Weights of a small GPT-style language model, trained from scratch on English Wikipedia.
Size: width 96, MLP 256 SwiGLU, 4.21M parameters.
Architecture: rotary positions, no biases in attention or MLP, untied embeddings, normalized queries and keys, local attention windows, gated attention, hashed n-gram embeddings, learned residual scales, norms scaled by depth, capped logits.
Training: a variant of Adam for these matrices, 208M tokens, 6991 steps.
Each number is 128 + 32 x the weight over its row's rms, rounded and kept within 0 to 255. Layers, rows and columns count from 0. Numbers have three digits each. The size before them is the row's rms in percent of the matrix's.

# layer 11 attention key, 192x96, rms 0.192, rows 141-191, columns 48-95
092:140061091124062194164192145171081177125090165129070116177152147126139079122157197105084143137114120124098086162097126086094109073103120129105165
114:170150199125120153144160135166055117112090110095150142124107155083101231142091121173145143081125149114146120092170117109142117150098130132072137
107:163062187122150128113130120110145082093129129089073153146117108114136145069073201150152139107138131108108101049170053053129115129145149151144141
105:116156118083155064057091128161123103160111080111086096155122040088118132138109078166115106115145124156175153063128095060137127091159125158060125
108:160135147171168157131064098070142113120113109179153164154143151159164116067111131126143159131099127153108136117192108075198108165153140139115158
102:100043117121107097159162065117145172116094077106118135097124133120141097150092118119091122139094078153128139149125177110097102105105112106142180
100:212116100126141122157088133141159115169036162091127125081092110175145117124115131139113086122100153106080083132186141115161102169077129141158140
102:061119132116142070076127164099101081114124138112141169082184157213184178130105126148113134162090135070167113132134097073131155069130096110146123
113:161119104200156176125142141141128145174116105154136139123147132184180142128078185131089133090108049148153094119085125154104211089142096139111143
100:153157109193138165104142132086193125157071128176119117086100181124177124139135110108174122136118135077128094142086094116080119137180145102121117
100:119113142153201181162142124145141130085200095139128130092136158140137133066110106128149122090132121139114080153151109108139115106127091138139167
107:152129226134133103133157061090194164126178119183116161166071124092150082163098113125135101161142156136130138089105164148113179113175101153137172
105:158131120082154108139133081164097084125120099074100079117105121157105131056127101126137178072135083106127116110134088107110133118166126189102149
110:141153138146174151112141122150071119075096102098162140158078085139198115125065060141103120080142171071145105172172170150137102107129102123153089
102:118126088177120176152145136129123083111136111108170146160118081164086117137119129128100163133087157114134126121109092115129112133133094081107116
097:155162092087162131131140144077109133174102184112176096112138135195163146136151100120142134119142168125119131134095135168149127141188122142155114
107:154089086144138139124117131108131144189074158132121133157144130130149115116146197080146122180075092152080106209118155158142135176079134151161154
108:130122106143064091136105218133112158145176132110135166102152119108057131090102117106151104177101136121126159114134145138180157096122106103064133
109:167139064102122071140102140088083174157124115100154128152137146140125134112135100144104064111100129121099120126113109118150131096130100145166070
080:107096133062165105181164108113083164087086131135142178079079189134089102117115126193164153101126155121135158167112159210081142104132108128107109
079:107164126159130172094147100126152109217153137086139130115139141146128176148136138101116111151167139150184133130135111085133106114071131139121051
076:160078151144133118115132161128067162105118138114107157105123125103155108138086176179140131086107093113072158159104083151176170170155109137159150
081:104123105121121119075129107099100145130136104129088112129096170144163115168178131086132126099099116109168124110156155155143127134103191065148096
069:137132113147143118158150125097102134137139143121131086175193031168119137047091101132041159157157135158112078095104102106162150045159136129149117
107:136109134126139171170132153111096123137100124122106102140181054079110141147070150155156143135098052170047137128110107158117107133146016133088121
104:089103142105110187190165142154142089167062178112166159121142135163104141046150156102038156138123118132125087158069085106081065182123121133164175
120:169146129103139082180126118149107127073119133124161133149156091097139209156155109124153225149086162206126111196101150110068100138088177118094085
093:128091179134168105130113218092107153126128099162139084127147083104146106121091091173100192074094086101125115156093152152074117166160116145096123
073:126148105129114170154146119182176136183129163130187121039069135127088154180149159093121107136142172151157165139161121125104089128095185121142126
084:183141149146150099111103122030126150104123106152076109171125120070162090137088142187051123082118148148115143120106105147153172081142075125142140
083:133111121110125173156152065182114108110148131145148143099126121108130152117149097077174164159112137190143123138117141068095134119086129124141120
094:106117098142075138111151132168145129176097086121124146147115188174099149127157130121108114126181143067178114100153120109144106115099175142147081
090:099144059166106145146199125147087144147122133100137141126127166159093119149172170114066151139150173171158114178130079110112078051089163169143086
107:090121081148089191145133165169137116128130120101152075083178155163061184100135156152096127138134138070128141159125129146148109135101141149104067
097:128144066188112140098156159134174101118126114164138108097184098154130171138141120087117131099127103128123102152097127126122137144083132119169130
110:137113104050115154132118095130124117072166140115076184094145130168093137180160134156118063100148138080136103152114156190094122144115123120132154
110:136112153091183126121109151180084118118145152162125108157136131060144142165126112126090177031115213133138128139132155103087161079098089096177169
103:089118114130161119085063128125149159121136083102146170129112105174152171084079129120107095110135127116123089144145100098136113129098165145137162
109:142129156156166139173131157138097106165196118095180119110154128103144138133160183126118137137148148242091081130098133158140109109109155106142092
108:130091140187188116123058161118091181132142149115155160095156058078138158183100139165137163153117148151132096171136131107198085207083145143165126
112:174169109079255132179130088097121153117126151193135126168086160139092130163131129154172132122148133127134150204112148094102147147105133163179168
104:061149096149110202175106133129109099138118116127144174101137127082111132088154135099082117164083109074099158092166080095159186080168129093115173
107:114127119147097142168158150074111102174118122177145133150182159172156160113182049131115133153148142179104116140127098151140107081104094172101054
092:090139103179088111151196116088102118149107114143155071141145135161160135122159172087070088162084123173174129152112127133122126093084137137126138
104:102183162122119128139128183104158148201170142119139161119121158089110163117120173137129149135135153099137158072170147049126075187119091157126130
117:122113069105140139085144130110147153101121137109107122092124085159123099156144127129069099103177152114094136112132115116127180084074138095140173
114:196148112118144130028125101105108082061129151102080152154065108111121109159163125121120152140085120128134156174138113111157071124120161118181187
102:111179106162149065113149181154080091151166095137128102123156109144067131140118116100095163136089146184186127145130155170098095095203141145169103
110:156100127096132149142149155130153158116203100128136187119073106079147121106085148144128085135141152076089077066131096072181140109095180174132133
087:141100182100125118154087129182161129102097177202162058084135137103070138109112141144148185136167102122083143153145121134160186158145124064137162
109:145107148132147085104114141108101109111160141132127116153149083090125128105118145140171192073128151097138105118120131137144150116168151060095147
# layer 11 attention query, 192x96, rms 0.197, rows 142-191, columns 48-95
107:133098114107061146105159123177100103106125105147156097114135138116211205142095171143152075149139145103154098125123095126081117090055129115120087
103:114088154138090098136145129153167104096131126138091170142157141107089109151090225147116102096143159132154130074099048065134139104108171161192128
098:113167098141130099147095162186206133161079085122114115109141115072142110164121080170144082120155114120133137107126050118115131142135115143128089
102:119108112137121121131127121048150124143157128172170198140121103101115080119098086132147115168134085186163144113147110058198111180153173176129141
101:116095133111145170185162089142113090164134096082115112095116139121119139158112124111137135118115076191105138149126100101165137102072104144118174
093:141115115118162203122153052066153132203080118087086136106146102096124118159105136117138095177109104164117103136083104132120084140091127138205105
102:065138113109111101136152138108089110106159150136175138123141102165123175081085197159126167172113152132153140118123123130110180071069122133174125
101:164188094139142199103161167118119125170141148116095125115161110157146170086073125143074140098119080130162145118097166174163175138130128204118134
096:165112087133120163111096145112157151124131164166148127100084132112123112141122119115190174116146139119123147093113125176046087117148154108133134
084:174077109056149159161116171135105110127165149142188103119047133170128121070123164121149158093148105138145075147087192089113146098122133146108204
106:127083212134108159132175134157145098128154165172097176150059150110095105148084121157104091188155150124100100102157107143129141144165130162197164
104:130099118131152090133100123146098143038096063062119065093113162133065073095108116141115106072158099119148115097158138116129163144156154156102161
111:101158126138129177114142162124088113124107128107086131116097117061202134132111105144093115104178152086135109166111128136126131124062138139094051
097:117149114131099178119089120108085153088121137132175094103160064125153087095134102132080184085093192095163127188149158131111140146118096102163114
088:115149101103158109111179176093121140186157168150150142073124132212178107092139112127130130129152176145127108129108145130112106141139120144152103
107:181158138135184107136106113097091113179095167121066147156160186126111113125142120091149157163112128150141095163077126193159107193111111184180152
094:130169105170077106166165122121114134158122098103132153139132159081086163123098133108166128168109115123105153071182112118181110171141085062101096
088:189094141123128140085131154081093106157129186124148105103103135132122163170107197132107092071075162191079131115108128113143167080119115130147099
063:153091176060130133148145086125145066126107138148115120190125160093117115142095123183131128131162138163121177120111141162100158114084114128117143
073:066166085136071115112156136147078121187140116135161143090164162157124177097127140073131106112147127158172122158183127088143130157105115119132065
077:179127156153163186078146134157126125114136165102127146113081081110162126154118235191115122135111155115105155165134111125135151161131113164141176
093:103127146144065045155092123134133118122127071136129166088125183177132098153196127090201155102135099131142113122135129153116138101160164079127160
095:169135158151176170132132110137106164148085175114113108175153076114096168119081061180083171141079094155133125144117127143162137113180103093110107
107:168129162125154172185126116127138138155107147132118149157145078088084157151056130181128157144106098144071135119091147153095104116173053110086151
102:080137133147079160167157129083121107164066155115159136108101162178084115075122159077106139137102115147136101164114113129128061179123100127139175
110:133161127103111105188142127124122151107103152104154169129169092093155204171159148136112138158119168126107106186138179132055134149070138122094056
061:122066181151150142070160110106117053125086084181117126135162103097101073159059112177102155128127137132119138101122166167124111094112127074084139
064:139171113155093178123160152151146164157191127117171106074101167148102144151149153080139134113157136124147109138142110099177145219172167098146089
087:140130176105120168121106140079177158103123127087140104140140090079153117128114140203103134125126144135076193151123124173079158156116113122168174
091:120131082146080098162109150157060161134121125180156132077137141104130135123141100062150137176132137159169070149133131094124151126145129133133084
094:080107077150083146081126182192097123146068065102159114109128153195154170148144109108109146101181083125111109108179126079186110109104112089166129
110:165129127142161114168115141146098202149139188067090130157151138141123138140138142125145134104093130120150106211113186116134065108103091122126153
107:104106075166095223122138172155073152106104152102139100086142144182109168102105133136114152111100107155088162148165138172198073164072086099140103
106:119144092144149143104103104114131117138076109084124110119206109160150148137118133113111123166149131175124136129050176146120132189137120080117173
092:162130132118103134131115051163096066043167130100104187087178156094130139136144128144178084146118162115137143167143140156121131084074141171127137
099:104135130107143141135120128148097056128119111165140162117139184077140119109146119122101139055154147145151090108145117109111105098064078139139157
104:104140153147154187122103070124124165091095108075132150150093127205159162063091141128131104114133179175121124119129113150077115161124134069146129
100:131139114117121169129135140153143195186189093115132144155182133121155139120134174140148100164120109123128061160104157134120115159120138070111112
088:095140153175129139149115111123080137100171122185128188111118065101160215120080130145114124132143160117150099139180098109177096136110168145184143
114:160141097105222120122136081110138110157135129178148161140061122154099091093118092124152095112140118129173126173120172102147118098069100150167164
106:117162090179121163188125142135102093206060121123139136131175100082121191085129162100103132173101102117073149147176095108153152102216106109092149
101:133119108121155193126134140059122100132146143187157132146162116176138180113182051137133172094119101153101109168146100137143077115152103152095057
101:131160113169125070214096131097112109109106178133151144150141109144114136204096184140134108116071105133134125182120133198132105147138090138124166
116:106217140103115156136140175148122191181131153165149156168140193108105111156105169170108136134139145087149137066141173093133087152129106128176096
115:159077098144156097082109132139123133059097104081139119137114044131078083110097107112117144084140119205087084122134115151171129080101097081173161
094:186151096120156097096094111126076089121132095106119131129064098121117131129148127117131131093082173132114133155151098138149054116154178165203175
128:103145092123155073136119150122096138168108134143141111159187136123050149128122096144142107138079094175140149145164151128136089164173155184097131
100:126097153136089166134150079128055118079187139107162107177078111077171116072109113123126098104114149128107063079115058099163133074100165120121100
087:119099132158102096139132133128102132119166147227136071079133123061065111134112129122090135146160127196117103180100098122100143150107122077157132
105:125123138159059091125120153162094107182115140132134121114130119113143157119127078160153146082116134144151115068144121108150177103136184040094093
# layer 11 attention value, 192x96, rms 0.171, rows 128-191, columns 48-95
100:155174130135151167107073123158136128179129151098117134077085070112128137105144161117103081084121108157084100131112158087089164155114085110095158
094:089097166095146151074109171127161110165136141121102079066152112117157120114088120120112179091125138187136096118092126166059131147156146170110142
104:079161103098171127178130126106155163093072127162118098136126118125120131161159071102057098103117146143099158121117138173142124112179106169109106
104:106176081149129141169165161065149117107124070137126092179135134129161110198136113124140124163147146101072088103097158144116093115120114117136160
116:122172064118149174162134150118069109131124143080168141112121132163201092164102082135196118077160171091143135122164123129156099126113148115138113
092:125148108042151122130177170174127150176110049148147109148107119111090117140110084111152114153152149136079142112156087130198132128165117216143151
109:099078138201097116127097074144108141138135115191148138142106110115160139152078017126124144135120167154114111153064130122170084141096191120095147
093:182124088140155136086147091129178148109130128134149106098149104128131076089174093118171102096103054142109103127142101102089145059160164129136105
106:147134166080181103144086083142170126050091126093154180175136174109152131201148070125136178141166175169136155121091093142137137128151150181098149
094:133086097134143084133106064159132142168150078154087114118147118133157119138100035160178112127167175048135073148116094119098155086075106077094144
089:128167151074166121127167122161157175127114098079169080099133092104044116118108142135131102124111098136118068094058112133116152180119112110123125
106:109178111149122104166104118143147031096109130141130114154165101122168103125118164134174160168124155126142093173143121191121096128126145053127145
103:148135161144110139156198151092151090132154097196118113160150084117136133091139121106173122116132128054123097087148123132111102100052116043132087
097:200130118124158174115115173110117091139153143119045128126106163156138166187148079132200129224109126101133128113139136115076105150134115132148132
103:148112116137152088180179149207189108084087104172147113149129119162130118118094067143141105089144139155117106093095088125098162165148136125136129
099:121088130146148174166057094115101117140096138125069118140079127145177165110140155126171214155116172105149155165120140110118056135161112121095102
122:119113141078149066098107145084210142159127186141119193149098117139097076149151200156102120105152115121133167159100190139120095060086154137105140
096:178154186147108151132092131119113137134127141185099105147122146121139133153179145115151125131134131163069169140053136122106068119117165157129076
111:137164046121126158122098149170120127164113194057134144105103166138070131191129188148155125161137105130130126157094129136200167046142145118130166
111:109126131119042064130096106141112122125164127230134098136107140111159146129118117102145089108116060117128096148075127173108175096123157096114113
106:109122183127145157141079143101096127162066134124147177127081115145090111091183101117105220203151122098161053160110065128135163135112108103118154
090:162098105135121133130146139145078148026172137118183168121123125150079118110132082114155017097119098084181124188066128142153121109093127098119124
091:182122063148117059148119179159139127136126058165165119159141132118076116128100070139124120059170127146128144111123035165125105140091158143110099
107:135227119127079189162144121114057140095147107132155170121119125160142118179116160137083074157116135076164168147076157091154129123068174134155166
121:138162146152050129118115165087094167057085078129120180093159144044098084065159142099129118171080155138142161143157124121125124141162120130087124
095:133132087119069196129153148133153099121141129124129113106061064187147071149151216151120113133101101116113151134138150153149132128100152054126097
108:135108081130131076114142101140120106148145107118133072123145144124154164133134180114152101094144105121149121129137066083129107218093136147151109
100:123088094150136147085096117154136099097089115180087102096119144130125177118135119117159158102084103093152091179138087093097073182097142130144116
119:111179097132160087145104083152093166080082093132100104099117123143160153126111160174136120145141123131118123121143138151179134141121124148122183
104:112087127111093124123091155096140162179120149157119113116116132123224131182119149135175208129157150118126155133109137128126120119165123125170117
099:100173155127176138167171117175116117107073147181043132143150094103127136122138112104110104115118128172121147151136120181148120173155163139154055
113:148106172216131162127125134137125087104112061122115169141147110157130126155149089149094091134144121095115083150083075113120155084097167111124166
095:103081069200059135091119175155160143112116112099186153140106113142149128110153105135132168124130121071084123122121153154067071173153134091140104
118:131137141112124140115139098112088101090150091109150045120121157145163092113153165107128163111144162158153129184115039027135103144137125122155184
107:144146136159099079118123125127121112119160056088093143120146134104115095161159117151171137058104081146198090056156116118099158142098111171171057
115:067118141148085090123173067167077151161082132108068134151099114155085127159145076134127094122114137173167051124115144128125126133078128100104031
101:179077131217129141127148112134103092123215094077165099109102139104145202163150138079147170108126183103112130135139085092165150131121096128195151
100:130142114122061197108125132150115166138099132131160151117108138163140117176145104137122097201137119107067114088114093130067166127144154070156101
118:172098114147152218190080145113120073114129136175179084131116152085103106090154110137089146185147179166134183119130125142142123111142144149177133
098:120108147112143177104094117146145128113126113102126153141098093146088137182142107132193094114122120125173088150137164112095091101136116061049085
094:064104142054106086161089159131074121124157090150189135157126150076131149113103162113098187163160181160116161148101110160161068115143133196125151
097:131111080091141105165219180143159126151129087153093045103163132195144114098155112133136081144114158117103060124106098109146122130131119138101140
119:138150120145115174136146154156198170111119104138091132142138164105112146116109093144069138112114096135134141101127106106164235132156127102127093
086:111102133094164090112123148099165119147056107152123141133177129096088045110114113129161139157127104155123108118180136134190098104096079191067127
098:056099134125153096145118140153173148131169102158099127115168104176181164128127140124106134066125147135148106165151096155143162121132141091143123
116:140087122150161134121141150147140109179141122150131091131138106188114089066134137128127128146155182157120151131114200125104150108105137162091079
093:188115140101125123107116105164095083112080110184125090141170131174076129089111134104116107116151070144163160131093105126139146117115111070106169
114:109110123168085151140150123073117183142128137094114101150144146149121148140169082116120061121168097076124084109143072132145136122081139166123129
107:106158152177053120139136161139172153159151125168099132126098115133122119098132167152105114142116122150154178098125092113124156137132083077141161
126:158123061105163120076059136141133153137121096089140102136097126139167152049109143134105120098063114121127114148109076195151152125105132114106107
111:164163146152127098145115112118104059094101085114135118184094096142104074122158068128148086163096131114127052118199066096119175098141113119115088
111:106122114095114088150136098144120126113140164138105136098110158192123069135125085129110108107129157118070146152116131157096150156220147171102089
111:189148141103156114100120141163185072074058203109139088108128132116108103154099146131137127106085053186090138121149078122099110095144101168142064
113:100120138118148054083142110135181136147103138137194113141109145106121134184151092166115096150156145169095110115213162171160096128131152118096164
110:155088089164123106137143157119120123152153152093094105130081128162137111061129139097145163118130093115130096146089118142085074164098130101086120
089:094114180105151088071128157140138134114145160122164154133135191057176105120125116177120170087112152111065127151130167183102135167128138115112092
120:087113102150139130132139105160174158059117137126137105135101169185094149161136142113127164119127071130115165167140204169146114127142124061125095
105:190137126143089122109170147106145137151092152176083138154134129189151113159136127118153149103136139125154184131091075149110180128131105148141092
113:116166055138123107118129083111139137135148139171235121123123147158117145148119133122121130147194107107135128153141167124132015125180148128161180
102:122080095165146172095156171122176163100155125083143096175122161149122069127111064111123114126085170113202071151146062111128116114118132135156110
105:130117111109163087162139135163098081114147115149132062104118174161081149115078129127153175135162164119154097121095200118131066151182135150116115
112:093121085138085057113107147115151134157128141112119108097153136163113074025080200107085159109121125107145194124111126125092100157116157156119077
113:155111147106030126132147065128138088082157139099097170176143120107122165077128133123100190119102128120233115130099137125167131103080149136109181
116:130124145102178132135178090165191170044104137130188137217093139115070118124122068127101140123111083167080151167099074095127128093153154068136085
# layer 11 attention output (transposed), 192x96, rms 0.173, rows 128-191, columns 48-95
103:109164119120182091097105115179146128168106175120113144100065040166207159144188153144091124124100114072148148158131099121108131136155116107122152
097:149094137129160124166091146170110105169146108145118135109138047134099081132122160077148148169085118144184158085076099076112066072121121040092129
091:086192145097161115135123149131120119129103146190113080127147101093219122167115108136124147156131096112163179069158117131124148148107137123102200
107:102163094092129147138110120098116132119132124112094092140209132141125125213143182084120108091140161165097157137060138141117088148089096126105141
110:126163111100162133074159146151122068151110143065207127124126075133154139130082165147107142094136151154111157142165153094189117133097107097117105
103:112144143115131111151153137130149088111079125121092120114141185109126120119126118131185127107139147160130186133118085097189076140140094138100072
093:092065094143129130119135097092140135118174138146165128090130159160111081122084097189070101143168122155142045086132092093154165138141118150152184
098:151113110165150101155125080201087105126166160128115162115115166126163108139148074110133173127120079144086124123195075066156141102129178165101168
098:126107174120137135194134135091119121107088134113089122124175183098163122132131133172141102131170162157169117149099149089142182175138088184109146
101:138074104138125148130076090149140107156105091214111129088134144154200123195126101191183156128119158100128084103097131086102080091158128111154166
099:117205148066179104117189120166158150147192088093161107092111129129037097149114142141117133112113127143117048132105149120174124145142105142130109
093:086139102126131152180079140140125141133142092080118116168151139117133125129173196174170139118100155112199130160103105148077165077087172130120141
108:153133156118104129115179174098149123067135147173098158152168143128140143126162130026133098099136116144143139159113136077123062085187143107138076
095:128113165101182120104095075098137071164086083112085121130092113055081140156141126118153137167092114099088129133169086162179091172177104153106142
111:130107147151152083142116112140122108149083130149164146182087185201143126071191102120137172132138112114079141176140086107101102145155130164120115
101:129064123100125108130104180122109138141115089131122166135129078112181154160124161075202141149103150124134148144082142152179092114157125079101074
093:156111125125104115145147093136134111130100151124162190072122147128119076161160183129109073114172139149138151133112113180049135162135137149157165
109:176109141134134128171188137111097138120104143156110126118102165132162153195136119000097139174151133156095140157074167099149136114121182165128137
107:174114108098143113160150129173142154148113182113123116119102120099114162088062142143119140149181110104122115137156117157074170101130070176150165
111:105113122148051151144054116095101131113196159200118086128199104133134180126138125065131104108133110129109105153034151167101110137102129149160153
119:163157132108071149130126133103131098098141167145054113118108178135149155163136066108180137112101157077160090150115090140152194103140135107145151
097:101130148131050132140138144158120119104129114116137133154151143153071119144088093209093136130163110113148113113130145147101109182132134130150141
094:134126079151123098167154192140134148141172147143125098147146122147087099101165070083115158110144148057135149070144118135151147108138157207182091
104:124182163150113188156181119126098136218140109117178124140137172156057095149057174134101081180081152115134109143058148150135077116119172132117141
106:173151166132087176143049171061057145103178131144119212085149122070135098096136125126065103159056112074171126109086155122136125140131132163108122
104:168143089156141098108166091159123158046147102134173115097095150169187158165121217092044145139100128082095125108154142144134063145136140163125095
111:115066139180093077104167106158143118076125118127195144097101133157157114129128099086156146140148061102152128106109082157138150137138048156134109
087:118122112136117167167135104144157091146143079140175106089085153137162120175089145105166136159095145069131066138107099132145097173171146156129137
103:123174108103171127105139102119083127119110102141133110180150123143127125114141196149082147174128088074152120132132127110128098079022131089111109
091:084093136111105163126087136144109125089157132160166097160128130123110106187144128097115149149222107110134108139112096134084071113158106156129113
109:116161118115099154187145107096144132076114137161097094142098135153155129149142151119195181187093154127119120081160130133139161100117115135156161
103:160115113154131108164161177112094136109126130141137099086142134111116105181158106207114149109120150139109135144149059118133163159096107116098157
132:133145121114167133091176159105154156148104105123177080088114152075130140133165109164146097148121155060098153162133152160147154142198126128132169
122:099146160099097120123190108142165193166116164151059153093152109135103094162120150102199150126096123175149097180166148138173108109135127100154110
088:105113125163163102172208146106107125168128193099107161122096154117109149162140138103222150133111189109127187167135152137099068187150075106120193
125:111133149103133122134146124095108165105185161091125135123136168137110195163117089158210057109093128116100128156134114158113098099172151097124120
121:084107122131157159117131111174101105155146112131085111142193164083121105196121129123089079109157143130130108185103078120110149119075150141150092
107:108098163115154090155129181093152168174102095117165143082145088094147150177176125129141108171153193083096099142104127123158174106158162137144125
118:119135172156093122189198129139153130119071114136173134173140091091112067129113131083149134137190158172172126117144147102141103187112164133120159
102:194162108153139126131128151128153120153118099160104173124200159201117140129076106136112132127194104139118165137129114171076156124056098089139188
111:135093199129057115035134071108139127165133127129138068213153180097157193068128117172086084115096120182123154142141155146119153136142111158086120
106:176156119149120105111210132079119124148143133138102131124070089170101139123103110092107154082166117123065156076123146080087111114162131053153128
121:206169170196139180110053148142082132096120175186107167128076150144101124142142150145141136094055147172113098134158138154116109099066131133152082
114:139086101143091157096157119125212075079153151140127157123113150213136169118103151174116100155177105124162150112140187124160093170106043158056091
103:124105078130092144124110078102097098101188131143120167132173101099144121097141153074105090131152076072117089058094134097126128132118213171148175
082:139120067099099089123166115073148166120153104149106169180113126069134185154071157103128105114117172137131151108140122179115168166139110127167121
121:135099122064111098159074128126152126045119172138121122164159178133158076148096211179117179157160139167135151092112106131179107145085137158094093
107:102092153154116065131146108151097118158141187111149219100104084094158138071135136146148124174148153145131152094133191106073072079182110175095084
104:181161112129104104144116126157145161135149082088115141144121096116142139136192151114149119120158137110138174143101090109172132181098100133181104
107:118118186127127163074082141141158140168156102100117158110113104122129174134154059146157124133163067118136054093164120124120127160096135147064200
096:102126082145154158070123118088081116133133141089108146082150096111116118111122160173118146146162110153130148149141168132129113155157087112154125
118:093099161102116122074149124132081151199107090071123193095169126145118145119103131145156079109130149158084187104101110115142097133185160110116182
087:102127138110133206149123153100125137166143068145149130161152122087167097113154090137079073087166170070123063095156137092147152100198100144127089
119:111110124111196147206147127104166116148144176101106156135087141124104160085097222091190124164183118110119135112080180156057147159127150126119067
111:141166107079148084130185110075096148106115143125149093152038129122122174143121119166154139116114148143177139099130068135119162155146082066059130
152:076117164148158151114191174124123122190103133142187118066123085049127118100144068160152088094122152092148119194108096109095134148170140143107147
114:183160140160103128154095109179126092135084070112118117151166110105150115118167187150073105166118099106117116122136082110136093124115154077153197
106:108130082130152080082085097069116168155151097128046092154114146150133185153093146111130126181155095147175163130182098137145163143086181094131079
106:126145123139066075118074096170126106122145131107139151080145099153130102146124175187127148149122188117107123076188148179108067165120156127120127
110:144078076154154200158164162116160069101118068094113121113108157101116118101140131120147087124122106144147147107130128116141126120091111104135118
111:079100105146141136052101180172124053123155117107148129132164139137105121165105088134148148158132165139099190135119109146046179135114107135105165
113:117132149165186132126087151121101127075148111127138082171112159135147104148115078148122081157110112114054144083107181102108159141137097068108170
121:078141134161183098175117170099110108140146116139118150132136091110201049110182083110129116137075139139187173161126079148105135111102184175179131
124:149097170145123168079170105141133106133197131108177099064124157124153143130104134151087102074177055120101168172107086130107160161151202107109114
# layer 11 MLP gate, 256x96, rms 0.2, rows 0-17, columns 48-95
106:129143153163082147119123116159154152145161077101123172085084098100110138121142081092134121128141106115067104116127113129145119147104123109130164
106:084188163140094132156134093126171146046116145135101120107164181172172149120117115136121123135162160174203164150149157147165162139123155103191159
102:109192144148071148175090188080067127115143142172095115161096124148129144173158126078134083160173127128122115183087123104131091092078149091126137
110:142090156175092094118169057169123149139119122107182111154105134205155134096162095109127170154116082163128109139106175112130126137103088123169113
097:099125139130149125153105059103163173103118151162135108175109146177131127129190086137073087138146125155101076137110119119147131114183125085072152
090:096143104129126115113146153128128057103142141132158117191160130154085174133141106165216195167176134064202119102140065146121145094141176190149086
097:106105125127094152047132132177113133145138133110080109152136140091162092151162188127135070077190190146110090127088152079118110107177140135149168
110:143186078148105190141152100139158073168209138142131141139150118082154140144179152106185155182120142044127124140171120134153132163127096110086103
104:184168057141143138054114159155083170145067153116116141130104149167125129096158106108092144136187149190099126138150162151152196144122128099130152
103:076118138109128119157113158146090133132177085169117144162179116084144147134134118108136164130150094163076116091163218105226134126088120171095159
100:079104113170155087115100125152146128159133103186100138145194154103107152109129132141114101088105123130126114108108062157129079129096058138177169
101:128099059102100130143128093149116160148143092151108123133116161101157119094184127078104104058111108159098107121155119093098216128133142137180145
098:120107078075150123093118203115082110143104153113155232148142151091139129131132105105152140123167177130189061107151128106149082117182178156134150
099:078127137149120099098142117113148135120123154131119140095149169134193103111214132153119109144140183107112082089105100153179075142133162045188116
105:119122097141126086098183159048102131116132127159163104110111133141133150067182103161090128173090176113131148076181134104106103099049155117145154
110:075163078132127057067086123150085159133106141162127121113130159119095142142170150127095146188127142148142090173145175127167122139144161166126063
102:098090137141122092121148090113127082128183074098163154112135161080140106082174084122119094116109118148143184088180131152152087156169076101075125
106:137121135132150205114110117123074125151042066198163126101118110116151052119117105100085135133127087128163127099175086144161109160125193129074142
# layer 11 MLP up, 256x96, rms 0.185, rows 0-17, columns 48-95
106:151096171119122135073116150140097145123113139166160137175120178094154089118109117130082095120155128161128143164128086166072140107148113197127085
099:101109069088111098134117163149117158157083107127144177073138128109158147113199103118080162196153173093084173121134138140129115112114125098142139
102:106126128111109234119126148078136141098113157136100118098135135158107208135106122129143109091165141145122122157089149068075163143113168122138141
106:172111125130082151178090096119144123110188134157127145141123094087131121151057099104164140099146123105122134128060145102165174122105136153093125
100:119155067171131134124084133092092140085126134180170165149151154145136070128140115154118187149140100163162123127079107135116179160176105134118136
095:155132091147093150193137118115119166122138146127125116070161117141085098140138073169128141132172086101112117120152102167094191098135119131108167
094:093146117123125108184101178135179136135138106146161121134113107089164135139126122167122164138089096096094228099133113135215153125120037117136178
107:134154115116132094145080071151130107075143079139130194112177066123139098111122178185084172112106169114162124098169097094077118137105164121089099
109:155116198133060088131200187129171123128130161109112026137120167105118174152162126131118108111122049117135115124070148169162118136118144150171109
100:124147164165036139185103152048161099118170106083031139116131148103111131156111129107090153107123122176129114125133081095103134174132130120147118
102:114134136137122112138120158084126064113128099065133156069153101133112113111133102142148141114130105151114165057170169145062158152145166108152098
100:165123182087123091124122178158132123119180130128169155120198032172111088133113157105139126121122154177150135106157109134170129187117081124097098
101:158142115071112155114134099195158080118134137178131121110130128149085169183116123103171114149138155105116106133135174158143138140148125093139152
096:154127143133147150099123104186127153117158104100060140154081173154075154098117071134142121190086150112083109087100137153130134157116192145193140
101:120183127104030092140104160081104147111120121114138159062083117081160144145114098130139126125136152060143125171144135103108064118099113130119177
097:159110082144116125084148106186115052116127157084117136095056122127085170145123188110152118154142047138110185122135109078131101149148111159091108
099:106095128099085109165172133150135146125095134153093105136075098129094129103132143126146160146122182076140137108117143104093133158166133109132151
106:070108136153125093128140151092131142147149106109114118120089161172124161095096129122141097123100145113184134177086142136104108098171142106193138
# layer 11 MLP down (transposed), 256x96, rms 0.175, rows 0-16, columns 48-95
101:131129127159099152175160133092073103121151186073152161114148178134178123174137133151137099074119061139150084199130084127129118143130127099187122
104:126159150148174175077179124118109092082127169111177103137094070144102162146092182091117108125089109111125141083086117104157106116097094171135156
101:119103073139146072130116134113140125093148135078135124135166085177102122115179159141075155094150106086131146095090138160156092151194178089154087
108:114094107160152109214056163182132137086146117125124109149161118173148161198157166136169135100105170118098090123107098130137094084165104102124107
104:135161155079095159135133155182129123161065124136077153151074149192095095076135164062127161123123116129142118142162148118127113167112118131123153
099:166128127147144148106168083114173164101184143193084053155112183119114096137148155167103080096080127166107144143111105101115131116129138083071162
084:096116068087192152137077142088089098117088152110145171156093105134152119101070116196075113137122135097126169121071118154140159140130090189188140
098:139138093154170096124193090084165094083165169140119128108147112121114129105129109139156120224121126091127129131124104167166094162129109095134153
110:164109101117103067065155128139082110143145157153119142109105141142061145157040139074104099134089112105075160090146095144126145148120193150083191
104:124093124175123156139106099183122075149117106184121128108123058140109117115159101130124126181077128153156091117110125146107168182134145142156071
106:090148147145120134092185087116108104132153149164141119096056073115141190132173112140129103084169096149147127122118180155132068078163144096115108
105:158144154080136209117129140093127188061132121127099176099117150138116075070114160138207065101093162120141119184155129155141109167127125157125101
102:120112174160110127108160159115149145132085114152133109190159135068154177123170114173134142122197130042164127147131177096124098132128177076183098
103:127176094091162125091044163140118091193141123112103119139165086132078089125100102122059151080113149116107097116089112114145110106146142086140128
099:149100141135084112155165104139098139087132156103176164128097071124142127077116109120167155180117156095116147103181139128043138104096120072163143
098:169102114154108109087101108127150137094161117160124163123144085088132162092137098161171127125095155173146126128097090115155120167104156142125101
100:099129190149084107149045120134094166164150137131110109100140176149128129135120165101120110107087076138057157133111138128175157193098041170130146